From a checkpoint of a small transformer trained on Wikipedia.
Architecture: learned positions, biases, tied embeddings, attention and MLP in parallel.
Training: a variant of Adam for these matrices, 411M tokens.
Each number is 128 + 32 x the weight over its row's rms, rounded and kept within 0 to 255. Layers, rows and columns count from 0. Numbers have three digits each. The size before them is the row's rms in percent of the matrix's.

# layer 5 MLP up, 2240x448, rms 0.0162, rows 1292-1323, columns 224-447
103:128124145157156177117222109136083168079127070096141096127144126105132161130122111132132118132164159153118121030097094092185095181122116151143121134104131138084141113081084111114098143184146143104180138188101145091153101079157095150122119114159157106140091133155124119120100138122131147142113086184078151188111146149158117143134180074170138125144145154138164164164134152104117076143061142103134160114142127120139129160207126093177119146156098130114163129162080149150112125131113090145123225158148095160129183126191149192178142162168087147120124156120148150113133067132136119129115123158093120135087137095099170106122071114102138129112050150128135148182128121077132170122151
105:089107191163146167111115218079121101129082109059167066174136158156167117109143127140121166153107097114130143141143093181183094207095156139091147148155133130092137132094134100120099158136177159099097152158099141128081099149157138128136098128114087173094114126128137134115199126150132120128124118111151129056127149088113135103126091113117119153076165148110106130117219162125187134152109081126078137148137069142171115074140173141112110088164123160098122122137156114147178164128140133122177108102128075088164099100147113140113137120177145092140175111176110191162147088108174147113177126096096071192120171129163148172158101136129138076106144098158128175156120141118148144108213
103:192148084068174157141124145129097093118094128081147185132139095137123136161084140131153146150154148123163083041102118168132118164125068116080128087123124074133104121131107082134150213161112162085177187140099118148113111151120112077123194100108112102089065140098154133153120152159136124140154163135125013134155130147118147076152143122099058120157118117210099148123123076114164123156151139098119136105124109173123106144097179110175152107121126123136174130107142132135126156145162084137106077147089163150090132052172066106146146128115114065116178145121126106161165098111133176103103133128149114139097057140105155132091184204156197102110191136141147103182147068081109118100079
099:053145095113125080163097124068094096099120142133052129123129117092106177123114173067103163084154113159154154135063189161096118139076164120118095095111100113118112154165116123097132157148140161106140102106134131139105212126137114112106098124094176125112138149140136169111137112137073122163130077114147113076138159166010131101183093082139122133131127091114159170170095122169147070158127127135095192157128127098127101180092133096153108118092127131117135123146094111133133118131089079106139130147133115121203141136129184159105128115136129143027123093214165151055112056114148164154164106152122118141137125160185166172050175152142142039118133087164202116087162132119147139107121
088:147116154113089133103134163178125119170113128134101184131141118148167201175062079138097086099128105138147086101124156145148099153063140125157165140098063103144175097113108068145130125115138200095171157057143141115186192156126128178141162111119052062171111134121098116085155205133115118074114131174130130123155092132082157109078165063138166162138155149117081155125200169107181059104126062075086139107163110137138126123165106080129154177122073101082197136078076143096121093132128150147180117138176131137151136135114119102081148164081143113090104095133192168097108103149156120127154123149115129122137120132103165145111173135145098128145111135117154079165113107150160120146067
097:120116144158131122130140125117138092114122169148173072161117181140181108161104097064146127140142121138095094117101131150162035159166129140106133115149113100114188149110140046091140088076123139104130151111148132137098124123148135151154061119127071102126134186110157147163177136114183153106125106126100132141098112155117129143116116108123150118087093159112095191103144169130170098156163085081088145085126158123167083110095100145071151172120141119103153122119088117076187110116099146134119097123147128106133168167143143116124212126165133127155107128077187107152139094107162116174125153175194103155093094099101151181145155207093080140126161146066082124185079161101132122108150
097:157139108119164168120107183115161147151106129047098168135109098094117139146146108115115128150141077101133131125148145137128131118147132178124153123112131111130109111098135183069179103101076143091170153119116098151099132152099038094117081113214098146147081131116141123170167147117101121147086104079144102140172121173164133106141130141126193139113194163111137082124133144108120148188196140097127122117126151079082114114129164125172205172142036114160175067138146110107125085115117155117090124211107093117196101175158102132143134100087100135125133135167210177085153144123145100118103170124124129127101154069148095107153172154165140129097181089127182120161144111112153211143135
098:142174141146132087236139116106161079086092038147062117156129185143188095096134111120115117111102143157146108117151147109114085111118121160111125135124096139102139108096087134112118123111101073077183132089154088175137158179155101070134091121105125094105099140177194105150105141120150119168126153182110083056139192169135137172158081143110180101106130115061107157106132183107116124119143104093155185077152132149113100137172181114142092122135117140092161106153156157091171141130110161127152127131122137129109172143135118104104166135142103121158118138190165092050163154216159144154123121155155151105111148120163116144113083158164122154140142153113153105154176172043132138122160
103:148120124153161106131085097098211102101137169096079121005130153114172087078152106167128123067127170149153103051112051174144171133140190139141117160174067112074087119063110149087126124133088165107125143107101122116162169111145072136111129092121119102152130069124098184129119252171145136139166154166161140093107147160121158106141132135116163098152088140130141090132121130145113123071153089133099156140147078078075113115160139128129118150110110134166121127075141153127086105141044187109120059146158089143152141092186110139110097085113096137085139119098089154170166089144157082180127136070168130143154065137154164164187098205114161158139159100124198129146081060134137136130124
101:108150151056124105129141102107113066141162161123100092147133118211214186097121116152124119198130128176167095098146107152141180106124086144174172150142131127121106079155101140132157154070111111162121202185193074113130182122160087131036132132164194167149126129181123130145197154149132098133142108096155103066130159152111163093105128116138099102097125128100159148096156148160105165098143186115133112111189153167151076093161155095103125082069145106054117106102204111133136144141092152119110090136155141107162133095145088069122134132070111185145171121152086077154142118138136118086086120162069055161105139098128177150098128148136111107105063088053137090104071091148134153102173
096:172049125123176126161141099189149171122119135122149164171125112141122157103150089063151185135132144122164109128087154159134160143111120147100106081156130145128135101084129085199133117124117131155136190112125198161092028089124132148133092094063106110101149120091177149141166100102163106093084119069117120154142147134114101074118063149155122143120150104140140182215155123060115119148166073118147112114136109152119111148097137148189237180081121112097128226113084129161096160129165058130179105156163137158141088141164092172137157128131133127094087107082127169044107140120138118128087096146114153114065136030185174142092123130118198090132118156101136121134180114161153135117173
106:109155148108188157137082140121106199081109062162091096140117158166125113169153169174146142169135123114154062083167177171164129166096127125129131057187153131164197110136089087099153109050140125169164148153112145058166116093162106101119101105097085108147122097142114143141126129176057148085134136116142131096147134144176113120158104144121137087103120139172149141079135183093166113155169131139105121136123109087151106091143143132142159091085162130101137152086117150171180105131123076099130176170144171102110140163154126203129127137126136135090143132059103160125223173124131068122073077059158126097085148167127127160103172142142173106123161093099184111107128144112143176095155
094:115098097103139128170138152117135195094135119149106122128142038164148136107091108165170105130066115149129141127110102108119082172140114092149113125127075126133171159189115105138150127115075092145133129157119120130119183059160128140129145114079146040146088133175069118149158091113107126107113092123122108091099110183087118110100117138179130111115074156142155079118202122121137125137168131095072142122123117126134124135131155130106099136088146159118186182174134185094166191125121133101104113093129115169129123118135112121157116093154151125108156089145114100118136114108075108202139082175089117129157128137177147142051036171116105071107097143093174070162118098151101132147097
102:122152151185154135131170142122132073104162148112133106136141137113179094091143128150143166136149139152125105126153121209143059132147111105134102141115140101158121060155154099114148131129206130112097143126122177146085107109180162165100172086127119136101177128125177110153126133142103121158097094126063138110130148141146142066103127124147135171084130155081147064224107133139113153094123112159131100119152106126181092110099152133055190123067091162173110132113177120150184158124093165139167132066174125200123141152148115118143113105183126078117167154126023152155102099106158126125210105094160121126139081102166121164153070184068116139074080135121181120149070171079167104126140
097:115147105142110156150114163089113083131134094154151131160142146160130142129118148128178193178079172135034142139108087100120161182196137198109120124098146153107110110141095149115171145166121101105185139113144164117129101076182116104142190136144131218079162162179105196178160115102120122147131125182127155166085135120125101151203128067157073152083165127160137173108091160128135111114143078103116164148151050215107075087147103105115159046130172127096152097128079148025186132127110148118139131121084089123090182115145102121172158167127113083172103151064136183172168069120109108137079108114132132104161106117197174118163152149062128126134089093109133097098055104118125131138082
101:145171161110165165099086080045195111144098102129088120142123131179131141119134088099118140140120104133116130108116117117099097138096114166116147148156152148135161098113129178136153152132175077149123111148118081138140149160172167098124122172149094149095111158105091137146122139157143145111085132135090164138116202152148185168079098108161129146140172119164123153198106172146112172108091078149085107059150089107140092118118179117120080170127144103134177127093132092107165135128133126118101140167148096118067070109141104120186121132046121102148086155105087136167155080173147087102168167162105061126085102140143124138190099084102170146118076093126069072120077071130167198130118
096:135136187146124134150108135167081106137105133119114127162133112114153094136158121109138120103131147086184126000121116187164089081202195107124146097147074131100123155163129120085131136111097147097164113136104095093051187044146142120100093127097143083149089151172140141122161136104120151161117123189127146170127144180089104157182110103144180128118124157158097112128059153123138145148150121120065133119126137092096162032140161148140120118177155146121124142150110078135159113128134136130107120128117089070140159094176138166135103203072115128138122141119119162133191147145118079119137181092138116135087135156148201157151142192156145137144104180143156170101092201094139123119085
108:104077128089128153139107114074134160108134103100131184099129101134152142100159108095142121103055177154122130123040133097083088153147113119156121095051117133139075130119140169140120104087131129203171088159217138124101119133170113074091149128071128119119120156173125094127138177100082094122130152109103134119125151103060134169130108106049112128106087131128144133081174119162149166134163105162099145104169092157125116163126135137142123130060174146146096102121133109069162100132225201083138096088169144099113142097116188140110148117113115110139072125122108113085155149166096146085108118181137086085181122137145135131090100077098128141135143091057136102149125174130135172147127
097:127139121134108215110115145138193096148142161067111123146129198089134109193137131154116186125117143123131123102141146138073119125132136190110120084147119166166192117108098149133116168146143132122105132147114112096065135104135081141119090074111110127095153157075177119107099104132197105123090129094061056095100080121141135131139155128148132161148134139138126100111134087047084121148118089110140143093117152095131181111170168111161145113118044075169165062124064129187117134132177142114155182174122144118110172138107089104128156136196124098066140121158159174106091101117173136102144152091126078189088086123119152175140087131128109161120085129155194078144080125109107139193155
091:148105128115122142121123098092092156104136176138074098109146103181158135134089109116122142134098136143146077080113112132198111086141159123059152170132107109208105106132078184112167135102145120090154121185140105119137152106190163150137095129164130050165087123154084078133172126167112126104112085142127149138107181166151114109114133047179184072136071121153139118145132176132144145145136137159120117056152134139123091045117083075147123098087175117145136172101131124138126041130097163139100134163127178133089163142214149131115191169076121124082176153115144099098118078197180100125113115167198147125126128171130124101132068178140159136104071078128098091163132140143145130121104
099:131087161131159107214136119097102130129105146058111149130139136142093064096172110139094111060166136130131136125083104177151114132086104124115141087167148143115163075115086101125104141130168070160165147138171095175116170113161130131101142120098087112089148161122174167089130116158138094134183150104065090098132178187128124065133158097078170151160148120075086111164145095149068156216087098148119185105158145157165124099145158112167115160088071104094153133084147155112132106141170143132130140130169113132147155133111151158088091155132116143131104054083116087126141156149167146057129149091116114156120117085146206125146118147086070105135149165110170138114108118126132169174139
091:119118148161104140138058178147106091145125161087122132122141136129155108147102148161185134098126136132122163159047159115121103123135127170069130123125167072107135096170160108142074180120116153136124110067187088118098124160155152107088154124120116156119127091142090087113108145076115122148089121154079144144126164168096158080111089123180162141088144137087171116154188158096173112077135078133094164124158087145153111080185142137088180253070173131178159104117119084113146149126179139107130058092100092157159127169170122103159123098165152070148138113181177122084076139157144134158107119138167072206161132125189147168146165178123135116102098160132157134135077092134130139090092
105:081131154146142105108113126131086108100160141116110022156124163116104141146165172154130131106100155173102127152119157175106142124133180144156157163140029098147099130144154075137125148154119055113163120081047137160177159148129130180119153095182094162158143138147155126179099128114080135142083152139133103078109125090139128139137081119137126065146094120125142172145158165062121187174143095154124102127153091136083091153100118096128132118118124113102168091139077156134071172123122104172072123140088113106150118121187150131145128176139120079080109127160049198130094168143226147123100093149172113048119103141135141109121154131123110119089068132085094087163098096097141125110197
094:141074082171114096147075136092105189180102104106164060157119174110163068129198116175087101076131139143131222113130108130178120137130160113124172141150142091131112106119144141161134123123159144091148127160146098076065187123138089146205122114153097119130196110132147119140097151113109109124150085111111148180114128127135136166162176097124152081095120137124131190148124129040130138127114117140160079119126102137134121145186163141075111109080121130174120153135113152130093171146143137123162152157178162180163148133113154164102178110094150162041143107114133148088143181074076131069171149123119089159097121093067117103152094121113103105147116164125099085164097133076165178135122
095:157114123135137108161154131147107136159120112169073137122134125159135139096124077160142101170143179176164095108053129174148110188150122104071124078091087107123175149194101077136097149099155116097101163178158159129123143147142064175136130100092167084072107117146173179174172142133159086136110155011181170176101147128116085110120125143102095183103172120140122136130119141098134096165143150158149148093183071097156142151131170128095152064126150160165099113132153111152144156122111112141112159125102117146148091159133175164144125090106116103138109089105108101131160137142167100093138082159083079184119166076109144073107167127066120090124090150105175132154090140048144211099198
094:112080173127149175169147159121075151101144114136178109110131096151181114093142178148121111135090117100190071082182147125141100094108094141136163171125131147127120070119102173115128173141109099126152192151142120110121125121186147098088152098139153083183122184174124105146034137136158087183146105009074101126105135131116103129133163124088100169132103140133122110124056152096079153147136093160103125110143125163076142137152165091132084068140089146112133083120054154160145149115142169112149129163090146172070096130136116154153140157165103134087133100149084140115209115109114156177128087098119129130135101150175152106130125110136133126127073109098142102194143152122136143175139
095:126101170155098116153113152127096127098151126144136081079116144080145141158121129074153075122115129132132132156092181104122129097133133191108156098211110095110111142126166165145126170099119155066146118118164105174135160103155122105085070124095147113139138168141092087127168105078159108079063111086105123160130184146109142216170092164181165108124088181135141106076117120069155145188147090113078139121118140138111135169122117128144106156147157072138193177168146154120102128097139117104106181130106119152183140118162127081140118158124136151162135164110123110114141102075135146213133110198134146153151162102143113151129081151085119110122133112116128170158076154079133180101189
098:137065144173178124131101147114107155113150071146141182117138089145144172131141143107146151129089110122132146092112130123166109102238141124136147108052147154069120070135139128113148178152103081164119089103148136132112192170149077078139154120110090085121123097118148133110092163164142145147082139097104046062098180113126144145143178093111145121124146135195095207136120151179113146100143113098157193119138151145087085151202142063197096149136134140159095107145148133167115157127151121129117141151101137094174097118110175112138156111085093104142064123088144136102128142173108137080139144128082117140140134130116089116080142116163155138130170086133162168212166119118157157166170
098:098100140166145167131183149115142175167084081156094060093107155108108108145110093154155145114146131130077160159135168140175162177080152089136095111155099143112161130095163159168106172109084158095156125132119116088084092206106062082105077101149124120173108139086162136071140191178158110144077097149195149129140152190131097138130121175113066090111139143152162114039153130066100118082183124065134068135147115180167099136088166123114167126093096200104127102102080125129098146127164105130110111163129180140140161125074183097103144122185124149113094140130147177120116125093160128168141131138177148165169122132076135139082121105153166095096127147180177110159147120054119128158159
104:173136174125194073152169141149146053071101124081168143107135194165157145117180142074169099114091163108190080134130119098124099099108194107053089114127131108132074146138071127172152149201158193116120076124170137119099135175202061119135150109187073137171172111073173105107195133127147147163095160151141132115151132099130166067145095151089150146086146150142096133110098219057145174140149148149134080187129112147135123164136136087146145140099115161117133154138131100141132078117115177130132123107080091156159093141158102086110049059101130100096140136110196152129163072129159089183141103123101095131097139129207119164140104158103111077120136087132164068118131146153158052081141
110:104067175134127108159182149119097086086090112127139111105130145146064115123126135195094155155084187167150120138182179128161105177147094126100122102130093072087146132119161126093090126132139138137149111161085144090158132133136146042109080130113135109125164103184092126155103141107120171150092152126135129175138120147054106114157116080144144095121136153138147132145138099176192095117125126096094175144150136131178145154082107131108082124146172184125137116176124138070070133123220109126177119143101151099131175183113168157153105163168136089084105156167192178113169126132187180099154077112154115128128145174071117152156054102153097161156074085159114159178146159130178134153121
093:148125123128103119158136160128122105138103127101150106093135199116080088104169140102138134083083121140151125170075138159076136158141191155144101111097085116125193115189115136153203194151104161088086181098105132077125101085140088122129013114107115156205146157111121040087161094125039123179129127075092152118132136153120143103139118159084058158146115128114150177104143153112131144129135100098122143128145134214150150102156128111139161142052096131096140092116131065130162103111112173134141121184155109137094149145158161159082112052178131064153127138138125170112125148122153182089167126069140145111181140103163103146131133092142123071092160159119123076091048123087156136101128
# layer 5 MLP down (transposed), 2240x448, rms 0.0177, rows 1292-1322, columns 224-447
096:157134165175106164164167208146206116124107052189123163141126178065157123132136118136133108146100132124146163141135148083179179050138144148144197183100162131150085125159118111131122106141173166062151120130130152158110156132078134119077099126152151065135118111148145130148124081131170092122125120088106079160158139118177117095110101160114166118151105079128105115037118129082114077116179117132102126113174117083125139127136079129105135127080117141108154103107086174135086161110100129173167116138149062120106101127118130122158114137140151177111094141121081199149125123171170135101172154111111115102146126111184133152106148101133161147131114152151123070079081168155103122114064
101:110137169105141167127157154108114117173146078156126126100124122139110131129151143053140104162121160136149097173123128108087132146192124054197174114134076108099142148154156150084115127168030139114111155084143158092115111169117145127106117116164156063124108112094217109129058155067095143134081123136107118087105121050103188073126157157182112133122159133190094113095090172151185128118169129071093173081137164141200167158093116115117166081207136089163153108159106152112134114123096154137152099159151140071120108108053131161106100142106146099121142165123155108063135163144108073144112102158132115119113105168091063178098147102087159124141146136125149153108102106167159153108108
103:090178152116105081121186136118136088147155137086128132118127093146110103079090067144091147103152132147100112119155112119105157188132136144127151145053100054101097089164144140159123115140101126057106095136120168109125172166116183179149116212112160110100082143096115087142107101090128153132065131114106112092112144182159145137149082104177144191109122117174132117164162153138158158114130138151107169092131092108083087131133095156106095147136081156121102101144155121078095176121134141129168167105159116160142138120046156200143125165091146080156099129194108130144101184138155125117130137153120119175096162146128081066126195106121093124121099145090173139122194206131107171166151
094:155147117070101117101140138131134172159115136119161137117123127090077134151128141159113094105141113088080173134149113153137179122165128150135111078111104073161112060072101126157075094073112150130140112127088145125125099120126198123120180158118075193136159153094110079103133071172134116133146132070109103126110082140205171130047122125113099155153202138081111163154140143138080154094121140135127149191140139129117071018119136135123090157152136096141136112127115103171114175139145134178194077161106142100117165149100161101080119114147183156135087109193103127095106100122168136097119123107098086096121125154150185086092153082118057101165147138149119167102119127162099148162139
085:098182163116097079094109097127141136094172135145198071121117077118129089077168151160126143113118155100041145168183192161107131089185091130169106150181203142096136138090167160050185153155102085150136136179112182118052107081118114152139075139067192157104137143156165146172104092117120079123191163134092200113116174155135181120098138148072128154108139128046122115081128097179151136168140087119111101131132132127060108112104141127137126114119128156162097128138167141092138183139112137131103136153128075103114117145144096107199134102090179185153178068152101139121110094094163110118200141083159151158094117137086116138157115172105097167125157152134112177133105154106093112049147
100:107180079146158077165124131178077140105117166137100085100130118135097159088152140111144146167094147130109163076140130142134173099118072139118161131122163118055131179105137156147124136114149164161160102113111071107107111116134079098170117132109120082086157129168130078102074134085111139111167104176118099114128129127132153090099125143111048115141144117129145118148092189143085137112147122133191097169132117057184162130129111153110181165126134079179097113176119144145104099134127097122105156146114072178099111104059113128137076108119146094150122155130070163136119201170151110136150097083115125119086083147156098155073137111104168098158128079130139127119162107111155094122128
102:128050165174063147167099110082044121078104120098113096150116151087162073154117077109178113140145123141110141140146128096155087160137094126116138105144147153114117148131113132196078125137125165145158133201134151140139138092194105157136143144095104079151164137130136138078131173169153159127142133143171210153108148133128150068117093095151081102068116087160145112190173099135110147130062105131117060161122070189134149177094091142129111138060202181071107165146164061155119134126153101091117139095169131142053178133095160075168137145123122112157110163150090111140140112139159147092108137151111140144140115125160125148141156133117090140173087121082097132108129112116091109148126
096:169045146122051090067109145171155162127109092117127153120135089088118122165167132150131144085182100206153107197123142113111121097110154060164148161114159134109092101171140150127136145148112109157105112164096088113170123148135141134175149163123139132205136125086070131107124129131047142197096117076135133168124094172195114177156087134188140159091130140113139129143084130117139129188118129142148117137110086115163134162071137154089128097162105101126091122146150163174129125132153119166051123127167127109116128091170104152178103137158134121128126147120111147170121149115132105168145140119122130150142083115142108130146179166058115142122135098192076147044116097255124176136131
106:096107131147135127182169185172102108072131173129063102165132141130100127136151085133146101140153062064075153121150130082138115080122118223106122101146112170120114101105172145193099104222116147200038091156118149145154135167109160140135111163095137155073128123111144084122130117156127102105125097066102132183114126125115136125129159062132173134107147105182153150101162138127158155154129179155085127149146136131200146103149128094173097170144129149119121145166136067154185080108148109095133144129169137151111156131124126101231148114155119148154104116107096176087121126097159117166129138137139150130181112146134075124128127129167150139138109150193099103115139214104146111072200
099:094085186141164111116189170142111196105140127103152162079126177130096093156110151095082126145105061123076139124093153085153135076105190149092139117158155157113165135118103096082078113147155119130124149094108152131127124078148216104127090155102096110103153154126161160153019100172150157101144101093123136111119144103136120169135141125128132119146109114132168104113058125082133125134116073164123150060092134095120192136150097108163109142131159133126177157173086154124140070146180121129157178068111108167080124119100075204151071157135121083065120158121149141128107080155163140141213119126159142151111128129128161149132133122155090182159239114176118119187086103147129132126169
093:092153097128098195158053166113125127141134171133120091145128091115106162174056187111115116101090118101044174159115109099130119131104107101155165138021157175105130147115158153091124172179124140105151104214115140075158149149113113121110179141138147080130120103156134133125082203185169162070114093088092116165135164133065122205129164169139088128175173124098128112093118113117163145096079141138148133121151127166139109107160113192138115121108131124094163102114136106072148124128066128153101101133094073138145117147090144059118203143136112100121108161174102120157125085163131157068080151142145091116177117132071100164187162148121117088093154131163126129124094143083115166157129
098:113137104184104037171108099110086142157149148146111144156156057132169163106114168142097104135135093118079106135096165152084187076106146112050112151154166104164068102147167125183102126181138173183186113139151111187145134146127171121105179122142136140090110111110074115170146103110168067171132150140166160174150123124048159123077079140141067186166119167132157135187107136139135145176121117127168126107119106135110175170091179140161101202127167133127129090146127101085096149129159102150106118120165102180095110154169131139157128089085146165163152082174091137128100112045190167171144194116143130113165093148179116063169104145131114097119122087134082171120033073146101075143108
093:098150133144140145111154132210153080158121210129117116092114168134119069152156114124139103082131129089116103182185161128160113102100145114108111097151190116094144117102149178141121109178149158093109172170127128132123146176120085129075155130089112121125153116128153114092150201125071104151126220118128153142162126098144152089152189157121095151125170086104076131175075140063072121094117117126120125102163122151107142151166139118094067169096110119146089106098122116131070118129133106152088160109148127144117108104096144163145133189115164189125105135137105166105181128125159099169140107170112154109080160143079181146192132089151128144126119064129075143125181164104116141075136
097:091133110064101170097090125139100106125120140143099155176150096154184150131166158045093151114094111166117156104136118154146111114120143084175094110151123109121106133101069174098150107098098146126173136160121160094095151085141169098120109139075060118126111125172134185090128101113119124124172156151061163160075145122121164112181137097124087131178147100149126151077148069153132099164116136177124116110077194139094124082186117126115136112150069165163141117141128095163131115123143137152133192127161157124167116112102093128070167121091129075147080120166097143141097133104118179154072166160098132124106180105169164095160149107143133124144143141135155128136163118131057091171170
089:140156176158139129121131126190113069139089095134152166149106093158146090083114098135074130134146125155181106095190110106119120123076076091143111092093186169145107116148173108151112145087082175182134107158139138112118171123117075168115114091091093108159094113130169120168071160130144150096188101126127117112159094113151142164075143147160132077061146065101163137070128141103125140138148137104125148119103096101112169162105137158153075197134145137147164134136092144110093089121071160152087114151139170088070129109143112087101152146122088079162134144132151172177161127109094085132152104113157173139146175086104074150080113112143132107128154118089162146104149154161104154121083
103:104142124142107164090175114104058140162164117139173133076130168098140139122150148104181083127186140123128033082115122137137155105120126117169126117075111131109176138095131176158156156108126063112117095127172096078155092136112122162140114134171111123122137140083112144066145122127198125109168066118124060105122165121124074109165131154058165087149146145102129159154091127137095118213133163113153101094159117165130081152117082122146120077130108199172133129142050124116122135152168106088125125115215151115154154147097121119130085158152126141080101129094135166178094137112079143075100118144096092121121092116089158072128139123129169081128169177105157114105115162161156095157188
102:068097090156191119164115187141156130078151102159160137124131151106084137168127078187108131120126118150151130155105117092119207079171067155146099147077122136152148152142137166132092159170082108118128138110114180144190077141082111146094129140127129178107236115126111154123137167158159138143101129117108165135120102090101122081079136165155058179097201123072147122195168123105108115167114087141147055129117119140234132149104159149083146149051105095156144125160169174120110077128134084103097136110081131115164163117147131139176110119171098128091143130150114130148100095098142142136153121118096136150135118118144151163137158122103100149111110136119122158150103157155092119122103
107:142155150098143114114154173148102140120135100098124130076157138149067089127127169080075101111176094152113131119129156089165138066156107159117121089134096107196135145148122126156083150116146135054072111134120171099146127156116115175151126107136094086152091112089121133130061083147101165134113165147160132088124167104148109163127114206183148103176105154075126059201101107126029142107125159132084098123116140150146131173151095108142144134103177109120138168048111111129130120115122148143142181091076118169119094136085113069118151133098119135094208171112226112136156141128159148125100122119088157168153168131125144157080104149098139118181078143133118097131071105104147138117109
085:125098125091115069199137135182123137126147103064120102173148162115110142150147156153120126190119123198135154165095144128093108107124111149161142126169121141182159109152122126134114068127141114182132115071159155147157122136111119144179187083152097078115129130158109099150156110185112087104093111165137179119123172109075051084114115109068138134213132100148148105165144155119133159188151079111100127173083119156111125091105205103100174104045160150085075149171099148108158172108102129152123123142098082130145095158108099144105082114134153114171131090085152165095149140131166170147161188115132160132139111143119100109165112158107133129117084121099064140075118167119119119140093
093:095096167125050192123149173181118134093103172154170119128097144141132163153125124142117120111073153149141150170058146122139126106127093168157086136140107123162143134113165133119091132172087126157076153088084130118070171157148098154146082162092117148130127138072132173048188103112097104095169136128120120135135116120077070072141054143072126136171137136092121145125117145133093124132119113080106153113178114085108109112121128110157125066152004133102095135091148072140113186139164162101169052112141056057112092124100104146168100063095174182109085087133112135167160138126101153133169147126119124089147100090159124168129163115133134164114117141135136079121107147083144100143184
097:101212138140100142123113136101117145118097117166099148130157066166125156127074149069150178092166153120144181115157126114109164145112146096117090183115178119092105176126119168100117116123052161144140152115143088128122124167166151100099195121104095097106098114121100101139091157143112151111101114115123132147131106109130121083144112135141104056130151082193168154079137091070056147120169187071126059107086124090130103146152134124075136133110165148114150154163158131104144135129042048142142124130181121117119149136113142101143127131135184129159131169147150160192107119162089084132129127120110149154158103169132131133142120123169161128164152131205127093116155063117131093145120
081:126163180119162164115220109147110126115053116181143053169109138135139151122148125079116173131096142174150125077137169067124180114087165093157141156181116175139143077088119178074133114189129092115162102123105109136108094095088152109076060170123121163148114137102105159140152113132109182116142148102112063101151114135181179137168104106120110094100124146125119088087027105126091104161120171155111113132087150130160092126149137130161121094152057144081132087105117088148134119121122154146121139168092162151182126055108102174112123141100093137122152106108116118164196210162108167071142159095134173173113097123122111106173112125123133113188172104093106133114206138130132128148084
102:165104123148098103159149145127114155068187150099107111164152123123107160149140164167129086100101132158088135106177168050118143094119208086198120099109190176123121152192111123130164097181121169163094113110103124177127162200120102158094141118049126070116218109124142152134131177098118161160148090135110157118155149166093148220145117116167131097135086106115136180154119136099087183186170113067153156141136126148085089124095069136090066129096101127108174155119133118142097144127077141139114065112078080063098116144109097119092156083149100162158150128161159103063174092105103124166123154123108143102136137112132123102116136125105085090149115136137114079108121079191157166127131
100:111117090146141197166176152143121110135158109134123158125140115121080168102080093173112134135077129161166092139116159160085161146152128174105111099136138153140067138130089134134177098106093120146102163147105125176173113146199155111086113172123091172124118106180110162154100097113099122120057141162187063093139130179137129161133186144192097161202136152113106091069145107179179147104114099111144128152131130107116140101098099150107146183131189157106145135161134138107158076105084106126133122143145163103168044168144095151119118141115158066175149148170119093146111128204140133155082126165188138109171087112139136157120110126129154163083135147127168126128151111177128128117123
094:086150111064122085132100097097077152141177175135100124056160129074152138100131168101132097156107118101146154106146104144112119098122148132141140170145196157106144077140120166122163120157143111167120135135154080126150108102140176096141141121196083132134110127076128046111169108174106177112101096149069084098108103103130124107121180107183129126109085121080156105122116128076091152140124138100112118104116192121101123148132130151122093181101058099117151100115117101090112123103119116139153181113146099189136147085126128137113149081189110166145138114168136178073104116159127106178128110147118157080115094151104056122155101121157115134165190113173160072092148079185107122144127
094:161165088140149143091115150104110112118083152133117162163127116124078097117144026111134132140153072111128164208096160108124219143150174080119096079154151113119146172154113114097148153165136191127113083098158168133101119130135104136138147181077093207115084148176118103114141149128126122068098101177121127077126143183068094143060120129123163109135185113116107180067138120147123154141122138113148155151147157116129136130141119101103211130121164126179101112167187152124135158117117047120060082115115121139132141122108111105170069117122131110146090139078135108142161117148173118129125142122157063178093193154063175115093135060096184116165155128154116186152138126087170129119145
098:076151146125146105150142148102119137120124090125139135155142129130076145158121098141096178102148153077149067079118113161122128170079086101125095116084135156102105109131066142105091129151085056151118088153102110150110085161147147183141166094138109101132106118141195131080194133155126210149176160117098142113165100081152131104110162115118056115147208136076086094148081178167119092094077164119162120138089150134142133104141145136065170125161110144087122152143098132118206099127105173130168078133092152117145120159114151131181123148155117109053118128089068146178111111160143112096152089144185131151103117168134133179108089145090156123088092075103145110061195148139138120150116
098:121155143122095118116154073165183081121184091116134155119098151126139133086091118159162111154161076141138106126205122166094124173148147111093145117143150133097127168120114106115088123154135152139173056162143125136118098136103186128194094129212125125138125111192078072120110093135136122113151131142091128145136160182140102163167117096161109054059063102103178078094107102154114156162119142152044166165121134068136114093129116118146182141163093120062161106124101102122162106144124108125133139120136105117182127162153108128122112095132139153124112133095135176148125051081143075151149136150158186123170072146109108097078125120116127094100093126079112115108105135123154134168140
091:089176152119150124111126073159159107116066098114129213139120096126118166141114144105103080148123118153113139070151097067094153158135089105107105149146097132136156139090129108048134116088114101119158213165093123133111104023178076168120147222117171141128108139181086170154098112147105122091128147105166141141134133110154177089131164113136195166145143141151144153113133110133148147151067133126138192157099152101088145153099106116115117145126137109183160232087137127122116156135131154172112070186128091135089172124067119119121071121068134091123144153128113088154128108189118102155148141150106074086049142095161110120119148100109172164172117144079146150144119142086153114070122
102:097115110119075129149096160087104175148155172129137096127126148191090073127082115128072183112118110141214123081078089156132125109119126166168100118128161179144123128156143105149166140173149167096135103166116149077095140169151197137064088106018114171121112157128108112139073138054094163134149105137144141134173120122059086188103147117089196110110139152157141132153135132160156107138119109120147097081128106122085198126170147104084139063105190125088086076140107113056175211103113086091159148066163145096102112100113121110166147117131102120180123074123087053090128156181118170133132166077140191148134117138124206121071127077172105161138131169167131156140147075100175121142112
101:148183125072099199153117128147102077134136162150153146168141126141132101131119140165101102130118117165100104166121117087139204145105122067121128137061107138133153167097109075162136123145119112113151120103102168151057144130076101108093166148123114090099135134065038154077129118123141135134175124087152157126121097174113104110116121117163172178142154120137183123081117100077093094177130128138124086116138151188154090103141141120146127169101127071117150155135174117118174137115080123120196154091174217163123151137133157137079145122098103186121150159151089082118134115079146161088142128138134135156153112117159106111131172159146167075051199166128120125130087076135095185176135